Weights of a small GPT-style language model, trained from scratch on English Wikipedia.
Architecture: LayerNorm before each block, learned positions, no biases in attention or MLP, tied embeddings.
Each number is 128 + 24 x the weight over its row's rms, rounded and kept within 0 to 255. Layers, rows and columns count from 0. Numbers have three digits each. The size before them is the row's rms in percent of the matrix's.

# up: layer 15 MLP up, 256x96, rms 0.516, rows 104-172, columns 0-95
# down: layer 15 MLP down (transposed), 256x96, rms 0.364, rows 104-172, columns 0-95
up104 096:126170115148144153174148145165121117130163121068128075118108123126113160101164133115108139159144167128119122105104133156144145078102091128097106116104097161093118107111136074149093141103130128130107116141136126100163145122154140143124143171112114116127098148091099159128118134152157105108
down104 086:079152120139153102157096174121149160120116115092152143143098115172106134126138117111116135154138146075112124120154154115149105140107123128109111163122096134150144143132116122118133123127162134098151174116068101154134131144104161112099073075154083102127134173115124109134143096138109113122
up105 101:105137159109091171125124171141113127120127141109120164124094093130107124162096189141101151129145110173108116099154117099099147131131118122154093139140124109130109147130152087134178149115088128111143152100128140131152142119104177126142137073150126130125148147124125153146122108130051104123
down105 118:093141104129104091132099161122146138145157166123132123124097142118082106112107111134126166087085130135134148116133109147137172159158101124155123097138115139134113189125129109165110103140154147050113165137121109098149137124118149170094132116142133128171125110106094133098113124119115124086
up106 099:098135136154075145143073105140138160150155117175126113117152146117163155171118130134118158167126117173088096093142131155123107105128128140151123141149135103135143130104112132113140133124140155165117102139140112141119109121156148151104131162078115139145111115115130125120103190157182168090
down106 106:117133158118148151102113120119122101118134129145162139089165109153092115109152137121105124118129118128101114135111181104119157116111108113133099108127142146104103103156126142139129110147163090141120127115144166132076129142110188116128133156080177167178119111151131097114118075149080092144
up107 101:137144154125114092107162170100115100119096146128099122112154130140131120155160185152140144118141108128112149158140112103154134117082110151141119149152088116116143131152148173060138166119116109112132076135144135131159139111124119134151131158167101136106142136082100128086101079119133109145
down107 099:170114118134187112104113172103117183098145147100124140120133110137137162113162139111123113134117145101141151103103088139197116112154160117121134124122150159127105097152159149111143157098092097082123100140147112155106105156104153100089131135102119122112156130151136125129150124125081147136
up108 094:147129152139121132089103132130084115122122140110114152121109138119102123141132149099136076088129124128110128119125101094176145123124106164134150094106108151062132147139191126154100173146129145113127080152134159123150118155113116147121157126122146142150134146161138102116118091188088091127
down108 096:116084105180103154131164168120135164147127114173137179124135137115133121138145106102146158188087108106128158105124105118110137105150114123118096158108120095149143131119118149128140134130137135117097066103132088139104123132161110142155110136137095109140168100125093100143092105127100091128
up109 094:118132113122114107095090095107133156163092083169183152101162125064112123095160140167130137134099133116141092151159132149115138123122110121112111139144111155103113160155134170129143139131128070110090137126111116149109129098145148106147095143141104124178122138107138125125121112142091165113
down109 101:146147167135134125093122140152116141089156107129106107088120141145183140120123175125148119153105099110146147050099109120101118079113133164147147159134157146135131116136173135114137115114131149101119126086113090118179126146136132167111123152112111122087106133124098108129126160129120140082
up110 106:136081110158132105099171130105076128136098171114151126125133155108101096121104152134147112121114127149080149189122119130117086099088126159132097133167104117146120139113123115128142160097146125142166110148122089119112120152143106160139194143124126120127095116170117106133126101115087108132
down110 096:132139126112156108129125099149125141146142117148110166158145181117117100125132157159101145109111106079129173099141131128196121125141145083136131120093131159130106072139124092137146146136158165123097117124149082130078126150128165100149148126121120140167150136136152150151111131078113121154
up111 091:141087132109122099076126136101143131142145125113066091115100097153114122133116094147126126074112162151162096134150152106145173115138115127148115115128167169108119146109127146122145127130162131151153118125071120103170132124125158173118128117136157159121149140105125143128159151142089163083
down111 098:091132137129147098147132134125127165160165130108091126133176116129137139109115098129122096122122100115116124118106107111128125187121122131137116150117187148153130115138117114125192132141174092120115076156169123088115116162090135137092081125122150086127160131107113094115144138099160120101
up112 100:130127116117095106107132097155138115155108142087143121136118107153099161141145119133147098137140137120121147117144141136131123101137105092092103128131115147175116141123119132147116103187129141110112130132184126117142147033139125144166122123148110125087097142084130115098066148140152085141
down112 095:201139134125103152107143109138145141119133126133087157099131123158154127139075118152149137115172150096120112130114140116148135122155153104137070125147101063118136166118144139140147134104144156132163131162166128152097134127108125126086158117140178135110103149160139160104102109136119158109
up113 107:159102097139105132122159127156176133098114132125114102115140123175116140115132180118128116180143147124109111119109104166071153096108089129109178155115141111103136148153102097167117135107149110096083110137092144109165126105111141119136155110129172147098169124135114132117140113116103101124
down113 096:090117123129107118143116191138117136106130115124094120126139084144121110106147124115102148143122114125129137130085133104105165152117071100193174153098152130117163162112150146100129139103102153064125131145107110161143136142154137124132119151138135136121134190126132097143098156088132140149
up114 105:157135098136109090151161116104163122114136084101132110156157098109157134149132153120097136204127133161125125147122118107156121143156139162106134111179103103164133120069136108142132131122143159152107128153132130087124170141122127118125148138105086179136120128097102091112111130097116101112
down114 102:102138128130154113153132138094133167134121140123097105143181127087145151156114092156117091146116105125110089103158110095125151138162171162102081112152121101128145128124111118133195125147138139114145150158139117090131078144115143139099128099165178116142148117105134156096121119151135107150
up115 096:127132134141109119155130119133144124146111141183116163086163108096151125125182132146144149151148133137114126114134160139133109102131086141151095167115118124125131116121120118089144097123129144155117122164136080116162069109144166105126157083155126098114119135122148071153117117113103146061
down115 099:132106130095112143123137105100159136107151137106135082167127129196125133107161092125093087149157163137138134146114145101149171117122123120143155088121115104162107091142081112137131129106079147113137165127127166077113156104156106144134095149156139144107131118169102136122121120158150142130
up116 099:156126126156107135163150137173125140165143129138083138128144092141138130113080113158108109129139138139095091113126111134110128146145139164118118113128106124123118110093126129166141122108127108091141138203066141125121138100113105148115128157096121117147102154090141096167139064164128166124
down116 099:121111107106148125100112073130131160143080108096165144116131121101100128094119125141142112097145170142130133144115118137171115107138116104144172097130118142131125128111149183164138087137128091067103138119142140177100108142132122142123151152106153101132108124100123105155197118144138130161
up117 103:129144128136116155153114119125116126108113153097156137146192115107133139137127105179117132121097170088115082121140122193120127156151114139140105144146106130105120127113186109108115112094107154102112138134181104137120109116137089132176149120152166109119165147100130114168121110105106146097
down117 107:136125155134132164121108151149077169132103128148128111116138101139177143133114146099128151099135127120159128116151153126125090073142114170137116154132098110111141121065128116161097150160127151121121142103113116119109131170135070111171144071145154145118100096102106133129167138162133122133
up118 099:075182120137144159164111139133136118120128123123152138142113152134149121119145096104136125136106159164085117132142157179129168130133126110165114110116085150146102116136100144154176136114122153096146125087121164136127118103143171115141133154171127101141128138122118117069084164100152118093
down118 098:121073153135163149115129098115108100135140110125146114146162132112098138138128121143124131088164145132130129186145126092074111057121131150154146108128135119145152112129134066136162111123138113109206093100138126140117161132115126136125170111122123141116132109121118155176132123151105102134
up119 095:090118132171127096127097074156119129127109143108122083146131125149139131135050144186128159125126083112101137146127114144138120098117147148148128118114115166116127125150108147158132099124183115109153103107133135095112090140137115118115101139169134150109147090085152088128116132148100149142
down119 091:181099126129156155164105143171102098111163109137106091144119102137126168122167151093145109133119130100098137156139155165073148135119106126128122151122162155130127110100136098074125120098160153089157121130095132131150127115128119152118149118123111102133077161148154138091116167138104134124
up120 106:126080110113092142134183141170140126176088121153123160114123094100090072121116113106150131129122123121127129138098100140131152102125126142160120138128153155100171125145169151148121112133095120120116136137114117112136133080109077183117162139106090074120147133134099142100157129118117129114
down120 084:103133127116130122150108130124173096141101120161122142113142143126127124125137097138162149198104109171140097130102129146147146124131129116110077115141140151096152137141167174153129115167109087159119121101138106118089134143135122133122112169137119128127070124118114141134137088218134149121
up121 094:103112104163127132113149133070147143147133138131172139121162102118114160136112073121121138135161163148067127116162087149138131132112099128155151100111118136089087129120147096121127112123155147142093131122187109111149107159112130119143147158150121102137107142101114171146097112121120181150
down121 104:096203124098112158164106158126162134082121128108106152132115132133169153155144127095130110117138153124090121139119104155134123087101141133160116176117116153148140143111154169142098085101160128114151141097074125142098131131125175138145110118103184112129113116130128126120139145133130159139
up122 103:131127111147135121159096176106106129116127146124141103169140097107161115164163160107103144148137126121121115090172123131083137117152142126096130125133159170133096136138107139140115110093135130102139165146142059130151123156122099106127140120149109082134105116132170080145130091085157118088
down122 096:128150133089125110121177119160090079136138148115142084159116112126145138159131108177130122120104090112119147123157114131123115109144147164129097114141130080109128141133161086118148128091094185116135092131161142184133125123133133149143116155078121111162139109138086147087101130139119149145
up123 097:123127129165143151101126127183107133152120103157129136147150151097115119104130127129128142119111169104088155129144116133104141089108152138135125117132142116115142102101160084141113166110103151092139169166163158154117149136157126141118152095086141099076094152152086156109105136097098160161
down123 106:149136084121125106119127154135156104132079135122130092168071162151135135097119178135114094116152130177094116149080137140094147107149137153130119102096144139103114118153172134125119180149140151142156133123100130129111105153124134135091144149160109121157129103119128128150140110065133092125
up124 095:156121153146149128098129148139142097159090095123094105139130178095133107135148156134129158168102157129133156121127107135114103091127116092087152093117123160154116131090169107160155127115132175127142141100136143127128090117144136073146142153132137113126133114186111156083131109128143079133
down124 078:084118123123150106164154135144121096123122149121154089149142145128116116098136146095156180101166114169110153155132151121136146141153117089142132101109171116094107131105098116120124114155085142154080077115166116130114140086130152149110131189121145106156117084124136103156135123151124128110
up125 096:118140099140118152120108133135097118119090114076135153095158134152196121158117164120105144098072081145120159121110114133120151148140144108170148176129146129080109138095138121081126152139099145159126104095129114121119121143147097099121140140169127119151147136114133123096169150130146144094
down125 105:137142168165147122157135131109111136104112154181124111107142117127123099137113118180108151120100181151138083139141121145135099103136136149109106131144107110109149146120102122129129155126133074109098152122154124154159090110099147135087098167174094095156144108128163118173112123117114087146
up126 099:102127129139162129142147165112122074204132123107104088164124150120164125172132140111081138188140171146121118093103133089156150148114143114094149119134153127080130127123159102147122164129111137126106143138112124106120118123131129122144148160084113150134154129096138108153104119135098093133
down126 099:123150146122150119145095111144077163133107129156146068107149148118090144145143156123155092090129084143117118111115122100152114135142160099148158117097108176133147147144152131136142123144067115109119140133098177133101128118122160144148119118091098141123097164128135102175153102128126121172
up127 098:140168109131147130098114153179097116165078111110098104121134126168090096150105111173137135155184127082137148162119054112086107118159123134122102095129112143135129108155118120102158113123117147096119166138138124109132106116125108170134138132124138124179129118127125154153136142121126120111
down127 109:128145133140102141111136151136169105139129131124119096144094098109154072112126108144140129200168156093129074167086103126139090119097142119120092107132158161150101155137102119130142120131149140120111128081160107138141114132139155155121101137109111185156094123122090118115142106147106122128
up128 093:132162147113161132125125153109174156096171105133100131133178117090132132176100114149114109102125097106116137180138120096115113097124123125121117174143117123137139156145149160161094131114162149166138106119086148107116135122138130138154136114142140077146083171115116123149089143134074133112
down128 086:155139136135133150103138115115156139124153076063144137187138157152106128120149151119149125139126141152142109095147107174096155152119122105108163117102111075128143113117134113122153124178155137098120134129153152086136154162149130153135140145161098110107193145140101152127146140108112106107
up129 087:137136079158101116093080142144127180157143107139149122162151137151140164115102146140138119139128128116122133125128129157169153124114122177144083125122120075135120116141091137146124140139126147131148137130093131053109107135125108101133155172156094148130183146134098153137108093145129150094
down129 073:111120163121129168157156145141154081096114142162144161103138115114149103095102117138161090155125116129125084160126186144183094163130159096131126124137123155141132104161163147130139099127126120133102120154141057118152133113133128135147100112124145128083105149106136144163155151136133105134
up130 106:103132127128112166098189139100151145108133129126121124138080114141090113094154174155117114129109070111115096128114127135148141134094126133146126133121114157108089107176138142097145136117132118152152191140118105111139166131159130143186112137162150111122132117123157110120075137152109088138
down130 104:139170178094133128129152088103179158135094149132097145125096119152128118127152118095117151132158127136110145150095116146104162172128136150112147125102119160122107163135170098173125142156123106118091157125103188116102121101090162098141108129169140113145100123127157147146150156133121132135
up131 088:115158149066139171115103131129109100115118113136124113137109125124143076141101182144122149110174115132156140119126136083125105093115158125079123117150131170148140130153165134144139120102078130092134084107153141109112151119127143138173097171133122123097111154115073139132142131129156133109
down131 085:093131135149161082140110129113141136142167162129143157124124104193161164048149156115128091130131116119113105103102136117116120153128143157147137128124107154122143120118124109099155174123111124140114162132101125133125069147119151164146106150157163110116109071124139132109094130122159130148
up132 104:128149121115141073151105124150128122123123101131074107097073146155122156096122147155151148147091098128107126150109166190125171100140115082134132148127164120154114117145128107151139153135147151128129144105101114156157107097127146095151128136103143150079135137174124123104146129156105165106
down132 100:104151080102145168109127122087101110145144148132174124084165141154126137148141120167133120105135126109145104109076120096121118139127134164132086144148118133105118158103163126133136133162124146150102111126096114121133103178141148121141130153156183193143127108186107091128126117114125134117
up133 096:126121151143050125137141185145159180138098112136115125158162131151110100107141126145157130173133105112084131136141075130104142127166162096146142098131118140143134120112134135130153106142143112112153123123172154160135113131134074106149139143101120127119074127135108109139156134088148143103
down133 107:152148164118124149173155137141123123101143161130101072111118106166060143178164139084122098157079113132141105128128140123087166139116137114113166158098084116159106112125134137118123093154129156118156131127108138104144147106142133084135123131113133143125115119103119108121104092121142117171
up134 117:110138143138109140121084115144160129173148076089161143128134099119114131161092130129113095164143085135105153176092149120074120149111119112108093131153140132151123158138104132124122096157145173127104102129144113112146133125138134106135120141132107097169121167126098176115090151081105112142
down134 117:146111129135139086116105139171131136110150133119150086129165139092131166166134145126117119141115098066167098125131107088112137118090078149158124146136175125148117147131126171103144137142121132130093107171128121138157165113104127137129124143157117128129147126128136186092084121143109172160
up135 105:181103117122150133161136123167126115117139110166125136137074129116146132152107156143120119134152149085153095078107091119121145091090073098105175119150118135110155152133124112128074169110124097108108108149102150143129098166149159135172154125122119101146109097127117136142137138150126137108
down135 089:155146132100120098093129155105133129117106149072160102153150107125123142122167133103072155155131114132118115116139120075082165098149153106120121134128141090095112125151141116135171116137157159126101147125119161111093111108122156117063140172141156134148071139112128126139157148121128138124
up136 090:124113168151147139101106130158111151132134138150122114097095098118149107138170153116101095189131121117059134182104122131157147162118116126116146109151127114128106139173110132150112145118143110108120101102100124132161188096137116136115091136130152144126138107125125053120131110118132156151
down136 102:110165162141094148137143116152125166133135110108121140136153136124146158157106123160120150087175129145128142116143154124140103178140099137130118119152140111117109092114140085142144121095129094119137171147130126150133070094119097073105132108084108109057127107111161142136123149145136166117
up137 092:138167159117102091137152140149105058157098171102146113146121144126113133137111102105141161150144153069080126149109119113161155165114123130142144103158139121084119111111088133134160133127118119133142148123137104181126140113138127150111114124170152089112132100128151091177151128115123120146
down137 086:140139102080127117158097123068119160114126113150157164104112197144085148121105140138131153116146106121117153139141125127133097120103140118148137108152154124099149152191113146130131122134176097146131146136127104102098142131107093145124096139152153160151118130098148102112122163070122095123
up138 089:132134089134125139120151112164101112149139123146127148138120151122097134100127150175153156124124130118135128132083171148141159128172124141158130154100146100124139146103153116154129096142146113093142132137110121109095057144131114141130099161128120076143177151140145142063158091101118094097
down138 096:080107120148122125148111133118155120149151128110146123132072106093130140140107137095097128081096161128152130111150150117139080089119079128131139134128151100132124113121124093178125139160117125137158156130132154127172076162098129144136156089105133112162146152112147128155067132155150109140
up139 100:165151141137127132117148122120134083121111087129137113116151133143152163132164173111174155138130168105113154085098126150159114133135141115128160108132146142134116116132126108134107109164157109130090064140115138144169158130153134078124099134098090121142101124153084082123115112091166096120
down139 099:151164163116136099130104130132131113080171134102139159099128139105128136065118176156155182132126141151118138151132138090115099143150101110135104143113106121113129104164135128133102161087152165138119091128159128149150166123104129111104126154122149141105143094114072136105139144096108085128
up140 099:115130157143109120109133160107135116146120165089096134130094171155161101108094151083156137079132154093075096130159124175155159140111153143131127149140166110131167140120145110108148165114142163106124131108100105138106138111159154143150116132106161140126111169093121128103107134088119120107
down140 110:138069145138114131137139142091144118144106134124111119122112149120119171129143153158107145121137115123095169133110143150125137117110123146127079100139137085124091149109154157132072131157138139130117140060161124126181114130156132139114190154146165113127127146137125150150168126192101140130
up141 097:164130106128139118151122152125174104095106115086126144153156115140124137139115159134093135164152159075133143130127076159141118076157095117134124135186074132122120108126120199119130135099143117135137111126076160124123117124115105115189117116132122124140143113117097098112110124122120100122
down141 104:090139110106097137097092142147147168119134170154122138133120146119091100129138132113122124155100097168114119114146149133106068192114127159148177144100140155136144147127132118089112121144149129113136162145155097090185152131154127103129175143135125152132091129148127107088149108128131107149
up142 101:107157111159152109112127149150069105139111136103127121126103122107116124137107158168154094110109078130141127177132134146169134129136167192063166125164151103156149165118129118102128161092124142093093134144115115155123107145138131134133116136107134133119125127109159092165115125104095110129
down142 098:142108147090157180086143080149137044108146107104115095141132139127122117085148094170086108113120126127122132130148168145087123138117133137145131120145126182119062101130102116119120122124128124141147093163121120144135133133149108123085121144104113113130096132125163153148136136133127121164
up143 095:127166163173099120119101137141088151142145134124155137167107139105131128158166126143142150149168140147124173096158129146123127120139094117141157127116100120161111154111171112160127148125139090071106135113161141153116114117116143128126095064178106122093123109136146117123107083126085132133
down143 100:155123117139109150191110095141124106112131148133141167111109102126081092158107134116129121119119112131115071126102140112081120125168156108108188138160087139119150123140160147085134130128114138144115110197113122118127132154139109126106123151143125116124132094132113114143168109080171158122
up144 106:141147162069173139118128116166138115164113150122088167113120107114086115174123099149122130103137149079154155163126074123131141099102131124155121112142102107118147183118127139087121092146152117120127111118122128080140122143169125132122172146144156122120116157125165151118095131099120144132
down144 106:123158145141128137164108109145124134124121142091116165171104128119088163142081142150135110121127131097077113162124135162127109150165101134116133126165185135100141087153125129115147103122131099148172139142145134116147100149126099167104131093139089121123102120103147126089135103091147086175
up145 090:133108146167116148113156112112116117103100112088110180141129102103108131153139161164118140107157103098164132137140097091122082108114114133144125126122097116134134111144146102199128114133187160159118131164135112136118101128171136161091152136141175121107104110159127151139096096126123105115
down145 109:158148134155131139103131124150129117066143165137134139133115131133189130089141131112132145134114163104157154124125133128094114156065159094077153145159122160134132134089168123130089117094157122122145155117098149150146170166114168137152154109120122148108115104141134095127109126120108154164
up146 100:160170133123136138109080140117135130114160121137133150154135135136130125137154128136091113095104094122131093140157082176142082138104129141102179140118110114124107149118166131165110128169162101140128080172118118132129107144136130085176156134093160127129097110113138104144068140137151144120
down146 108:146156126114129097092099170139115112133143123139112132144113138166118167104152165141132140117130082112169123128117137070174082122111166180116169096116156132059132124107119149118136109149143168106079120151130133137133131137128139106082128110151095103121140102131138168110111127124139142115
up147 097:161098078159129131119106160122093129150111074096130111123140121161151104189147168099157119148155093144128136108131144129120118172157124120145126137164114117157086160130116120128186156174137154100155172120122163117117150125140129129117137130127131098078102131098096127139112123152136133123
down147 094:169139111124174119084151106146134124088138123131086185139124139093132147124139140129139135144124165086109112100165109097121151142104142157150108102138087158163121098205153133153115134131118153111119117090105107100087135141111107141141117128115098158123116142105142119127084132094111104144
up148 092:116175101110108114151114157116089149140120133112121127153119097160134115142127125102104103096109117155145172142148152133157113145147098173115129118122143119152093166116097100193158153114152107123152103122141105121159069131136162134105126118138112133149094103174151143107141116084092162135
down148 096:137085102085145146118150083166125126186067134113115111133157130097094133133153138128134087155153175114123114095124158161131149102115126086135132153121136085138171122154108122094152154132112149098158100113110118128091144135170123130126131154121130150131122116093115168102114112164142113127
up149 111:130169128094131156128148142109135138156158143119164131130133125124138103135128126155090128157083125129156127143140098100110104132114114124092137113169117156094150103104133117131142062165155154159142107174109138088148147163125158130134115154176128152116127122132062123139060115140154129122
down149 120:125107097134130146154107147137105109150098105107128122151160077135146153139126187116124154176106133132154096123094180117149109074144135118123123165130124126127170129123089092112103105131169123136125106101130101109108122164150139087098111121125146111153158133098153170144120126128134125067
up150 103:131120138101159110126085130128109082132124120140106136143149132141114129140098140112151095155127126065104124116128115166090100108162131135107115122162120148083136112126155157106133104146135102116152112164129157147109119109168095138123157140183133101114166120169144157091080125069150148106
down150 106:124127120119120148141153135092122135176132143150105126126096154092164108122109087092169166146147134116120121159150176091155111180127097140094142148171071134113139158138109136125112156178126131168104101127135130125145133145147111130129108145175130114146162101172126127082145117141145140127
up151 111:158139127168108157092096121146141123148148126132156158117165103124125123103158092138155168169144170120121082138114094152105123130138125096082163160130171121118143094111093137179124111138132144120104105141115138138151119152114132140099091124083126148167149129162131128088118105182143118135
down151 095:123154115110114144151132140130117131138083140119096162152100102106122159137090100161160145118125142103140138119091125140125090159146121152086095136107152141145134117153173073149149178097140146106130125159163094165167131092113124133137127117119159152144082089121146157135119155130083103130
up152 108:163146166161115163127138111125103130133145080153134135123098124117074095124169158139144125144141134134084143118067105132096135114118148086156144091128172132107109118135109088119104135145116106098134144163101136168163133132110093133138165087140139133113131132179128151140145109116166135156
down152 103:122152141140097151114152131118123156121130086117156119131124071135120119108107102097175146096108092131158107121141136152122123110087183154100127124109124144111140135176126124116114162191108164109149112151158102117120121126102148116093161112139145116085114088119092146171106156166140129123
up153 093:126090135108144115118142126140128160148148090128141150125129087059104103105160107130146129126082131131155137147098105143149153146115124156086165120160150097129133141101128113167126142120119122149173110117182139069157152106136157177127160114143123114064122159122115107127120121130111135124
down153 087:132133113159140097148094114169155167121144164112116157125170143065130120100093149152147152128146121189156105097099162140116144132133142159173090107114102152140103149139127122087149099098110124105124112135119152108151147175119119145109101150139162156106100113128135160120111134136103125105
up154 097:120179130149140133158110133149103172127131101178134178071155127131152108094110134068115139135117124132083155171152097100088106105139136122125168097158086136134135139086132132149092173134116123111125110154168146129122120128133112150156133127089132105153134130163137111137123132155125123141
down154 088:121103128130161107117145150125128119135105126140133155149142121122108160157107115108102095111141155133182151128141102132152149155099140126122158170129140105141153143160102151116130142165139052112152116094149180168137082113154133123152134089135146158086178134108118110110153126141095092143
up155 096:106157106132077121095106096110101093175101122086109116135171141157177149063130156113130131115132127113128110140137157133111146107062120151088133168092169149101152137149139131101121159138139136152124131122143131142114117144131133154108141110178121127155159135126121124134131146166093117105
down155 104:125153159128138117114170153085124112131146126139130167104154110124073118167121142175090102150142124138117152107121158094127130166156128084129137140154118101141149151095151139136107059121137119125159145128089136111118119114113093100158124104140134111132105144152163145078108122083158163138
up156 089:105148147126137120134081155089109104110130132141123068100135120151148136148139127182128150127136145122199106117083140149127107113132143109148153157148115123127100105136138122142134088138122106105106178144132114090162103122082113145117140107143143144108132176100111146166111087131134073113
down156 104:113115166085124122174151094137118150155076156100181138096129100159147104130117086149161187122148138136126145116131129119135144169126105145099114147156135145112133130121135157117164131105091118116140123120179105137142109152100111099159132110116120123117167131114153111090113081133128100170
up157 103:113104149139106124117136148125163143101099129090157161118137162097135120105074124102110083124112128110095165102098128132096150131118103099141163091099103111107104139119146094125150131143146136162095136116102124160151132167151126119149110149090112076138148179130152122101150185132125114103
down157 099:131105104097124149120139128151152104127100129109184115110143174147106163080125073123155131132116130129124131102127156133102119142156109116117116096153143110131110136099160149101129118155101170195129138142162117172139101134151111130131163127108109067123143143151109142151097068131124148125
up158 093:179118148128128132118105140128121134123146120108160105149163170119083096111139138092121127096114153168116154133145110133144089126097153101139139145111100153117136115104151106153107087128151153120096134171124148110159154103167104123179139146073120127112102095130140147155089099121163127079
down158 107:141090137135159095115074108127141120117137125143138157123133129141090097134132175127117139136161078131124148148137118136090139126136097104138142151063159142147172155112166134129134156169143128089134126140113119186091139139157149165134151121115133120111103087156120142129139100089133091089
up159 101:133123131153171156137105160128117134162140143150119143090123116164177120119137129119103093123101132169169104136118130129092119136083098149121168112130173141076097132116147092165110130144155133151142124158134115063118119129140134142160108137160131150155092144101121144085085132092110117134
down159 102:162184120162124139184090166109122123089109125125128132146127111134101149121120097115165128143089111130113117137121116170093152128135154133118124133076121147111113118173146142128118148137148166136103151166169129089172102122124103103156084121145124108103157156118126116099152094164146097141
up160 097:108098157190093150125126155121060130126121113128162176157139120119142148152090111123147090098121153121098105128153100132134141099062124155146096144101122135117146165124106137143137140138131108158114114140137105125116090126111105140151117133171088150107157129148108117137135143172096114091
down160 078:146187157153134148139112068175150136143118151126127156112118097137168137086173114120117152138106109134115096129169142064164114099147153130154135082171088097130123132138131135125104151107115114147149120139102141120113144126105136118099159123115148160121111111162155143111110130109172126108
up161 108:106123151160146129131143099079114139154115112140090116146079127135143146115105151131185132152140087078120143106115142123140155098204143156137108132108126132123123109155149113129123121125162134123120113121176126122120117143112110107087124142155151166180118157157141138118065108126125099095
down161 102:103108150156166110102102120101156096132168105101140118127135162105117096076129145103150122120170155146132118107133132091102153145172115104140129157122110082151123098106133112148087138181149151123150107116121120140068144148131160129143135177090156102147122116145146095169130116119130140127
up162 097:146148155112116131155149111114148113117129102079079159189133128125128142136126142124100136113134117136126131169130114090119127108140106127160092117101136113145125102107123119148107141099118102093151178163184112110134132113161126136155161164103137144165148095146130122170166062100115104121
down162 110:130135142125139167151163089129133136120153134122128119154157132079090161079139102128118125125150124161144112129153166059140165108122145121147150125135137120130103071093107122132144127099143127167171167125163102138141165082120125133077091139135134155113149144156104127136117105109148154145
up163 100:099126158110118086119132121111134111165121119106171145132118115119158123127115149126129094143135078111149151127119097164090156161123170139139119178175129144172122122145097157136116135063136119093099120140127121139114145104169111140112114125110134082141109163192125142126129072142126128134
down163 124:099123140107151065125106160153154102137127129102099122151113146176137141134120160106130088144108134151122139152143137154100123140142123140113116154168116129150113109099135116159126107127121152143111112123152106165100076188115116123061170093126118153154127096127160139105108132114081099104
up164 099:097148142184113065105156167121104125102086154128126127095117130135128137111168141162135111137137139135140088136119143142143128123145122100170098156143101106125105104101124150103141127174135119120097083155084146105133134110155118180116128160190113149112118127154166133122145117108100111128
down164 092:107148116138160101100106120039084115183115143130128093119116148124122125102144104135134111128125133171141138126118130108055096133102123154123145084110128097110120137111109168126156117142125116151138122100084137130129119102140164113102151176107171150126133119130096137146103129115158146150
up165 089:172134117151124156143135126143136115090099125126110114132106138165129116103136129158126173147132128160163098098082100124094164098122095119174093088129156160129149090133121135110157123150122115089118118092153166113163141130117114135124147117179103133147131149118087102135157161148147184127
down165 089:122075148095124098125152090127116142137077142110171124161097142129123127130145114093101143120127140083132139129173124117113157128104148131076054126139137148124118138137134093114096125100128144118127139138120120157115091131148137120134164092130105135150168148102066115119112125088152143084
up166 104:100189144143111127151174128148142127141116150106136125159148112085160139143143148104090152120123128109120174122137077122148106108165104120140138118125161145149113134100163102120095164107138117099122156149145104130103170108162099150148132145124134128164141100175152171147148142076147102118
down166 107:124139126135140169133119118112126121165119150098178181116120146109110140110109098118067136103154132132088124124123128096144117159161090167142129140108157152138086170156168137072156119106158123108134170116116119147072131134113155096117127116151164135116088142139135105130106130113115094121
up167 100:117121131177148162144136147090110135145133137152085131125165110100123107121068137089105136123139111123096127160140137127152130124143135120105183151120140143125089114116161170145135141103131158102134116144089197109147186107145111113122126097130090088083107120105157147135126139113101126139
down167 088:159113116106074135150194134135137092092160108119145115117124082106145122111104145137124127119159098139130127149140115096124154093102154173132149175143151150127125124191127150102089120169154110185107135129140161105121117126158130125099135114093123126141165130128154136083147121113110122128
up168 100:155136115096133159107136117132109128148113142133093150121138095183119086118163143106167161173119105055140122133105140160063128139139151154083134138111140136157114090144173143130157128106111148125127154150127102104110166115140106131144128153092138130122129140124111097128119135169136085110
down168 102:129092139109104118186087121106164165117113123106117158148163126129110099146106155114089107114146141105120118124118132202134108117139146135147124135116179107154188140133144140108130138113127136182136104108137144100082085137124129102153119090147097155134142155126109097129130161095140124117
up169 091:116097143085100148108152118139136113101138147109100155127153116098091089064128138135148173096075102123133184111128156135181136156143143144116129156086132109106147129149129123114136135117117100085135151156132109098152131147151130118151140107118128089163134166115116132171132114163111101133
down169 103:104141103136153165152045158136094085129123144100160150123147125174155126098126098102116138103140103142149084130111102163104145131123116121114139102105142181156150110141149114142129118117096170139117074128139149121120170116111129121133143130121135176143108101130147108119166130128140161159
up170 109:152157152158115139150100104165142145107136151166133132129102103093128093147127137084113146153118100140123130150073181119143123120120095164134123109124150098126135126115093122126158149125103116131144125166086064121128180144118124154089135167129142099142126101115138142134138147148195134104
down170 109:125063101151108056172107131139143124102151102099104148092180122123111174126139116130113150110149145141099106121128141117094144083162170117133126120128169116153106126130168115136150122097140158120144127146121169148133150103119122117177117154157112130136109112101106142158151123138162119119
up171 098:111152124073136111134110111115078095146123133115118136130137124108167100166108123162152118137125131093102135136134113176166131118136116156102181086121131139152149103116193132147157139170120130091117158128150118142114117153089096149135070094139127119100115154143133075105132145121149129129
down171 087:097132120157114129147095089147129125145128159120154132131138130138153164130122113159152160132103103119123155138122125121156122084165131083169104168117123145164126157120117158099120109090116112130118101114138149111131135097132140140111138157085134151130134127113091093205106170164149183093
up172 103:113103122160131160146070124104129091109169143116132141181089152126159082112130163150093164144100121116108128147145071138127138084130127147121141146128129165077138125158125110157154144156132112119110132115105158141103123132094126119133076140126103136162117108162134157113096144112127132083
down172 096:128113103152117121125126134131111154116119110104124084111161108095099134104123076131084129140144123076138140111145159126094119134100160118137156099141151117152117100132127158143145090122163109124114070173153119125162144117198152124148138107103152120096153115102133100163143162116128129180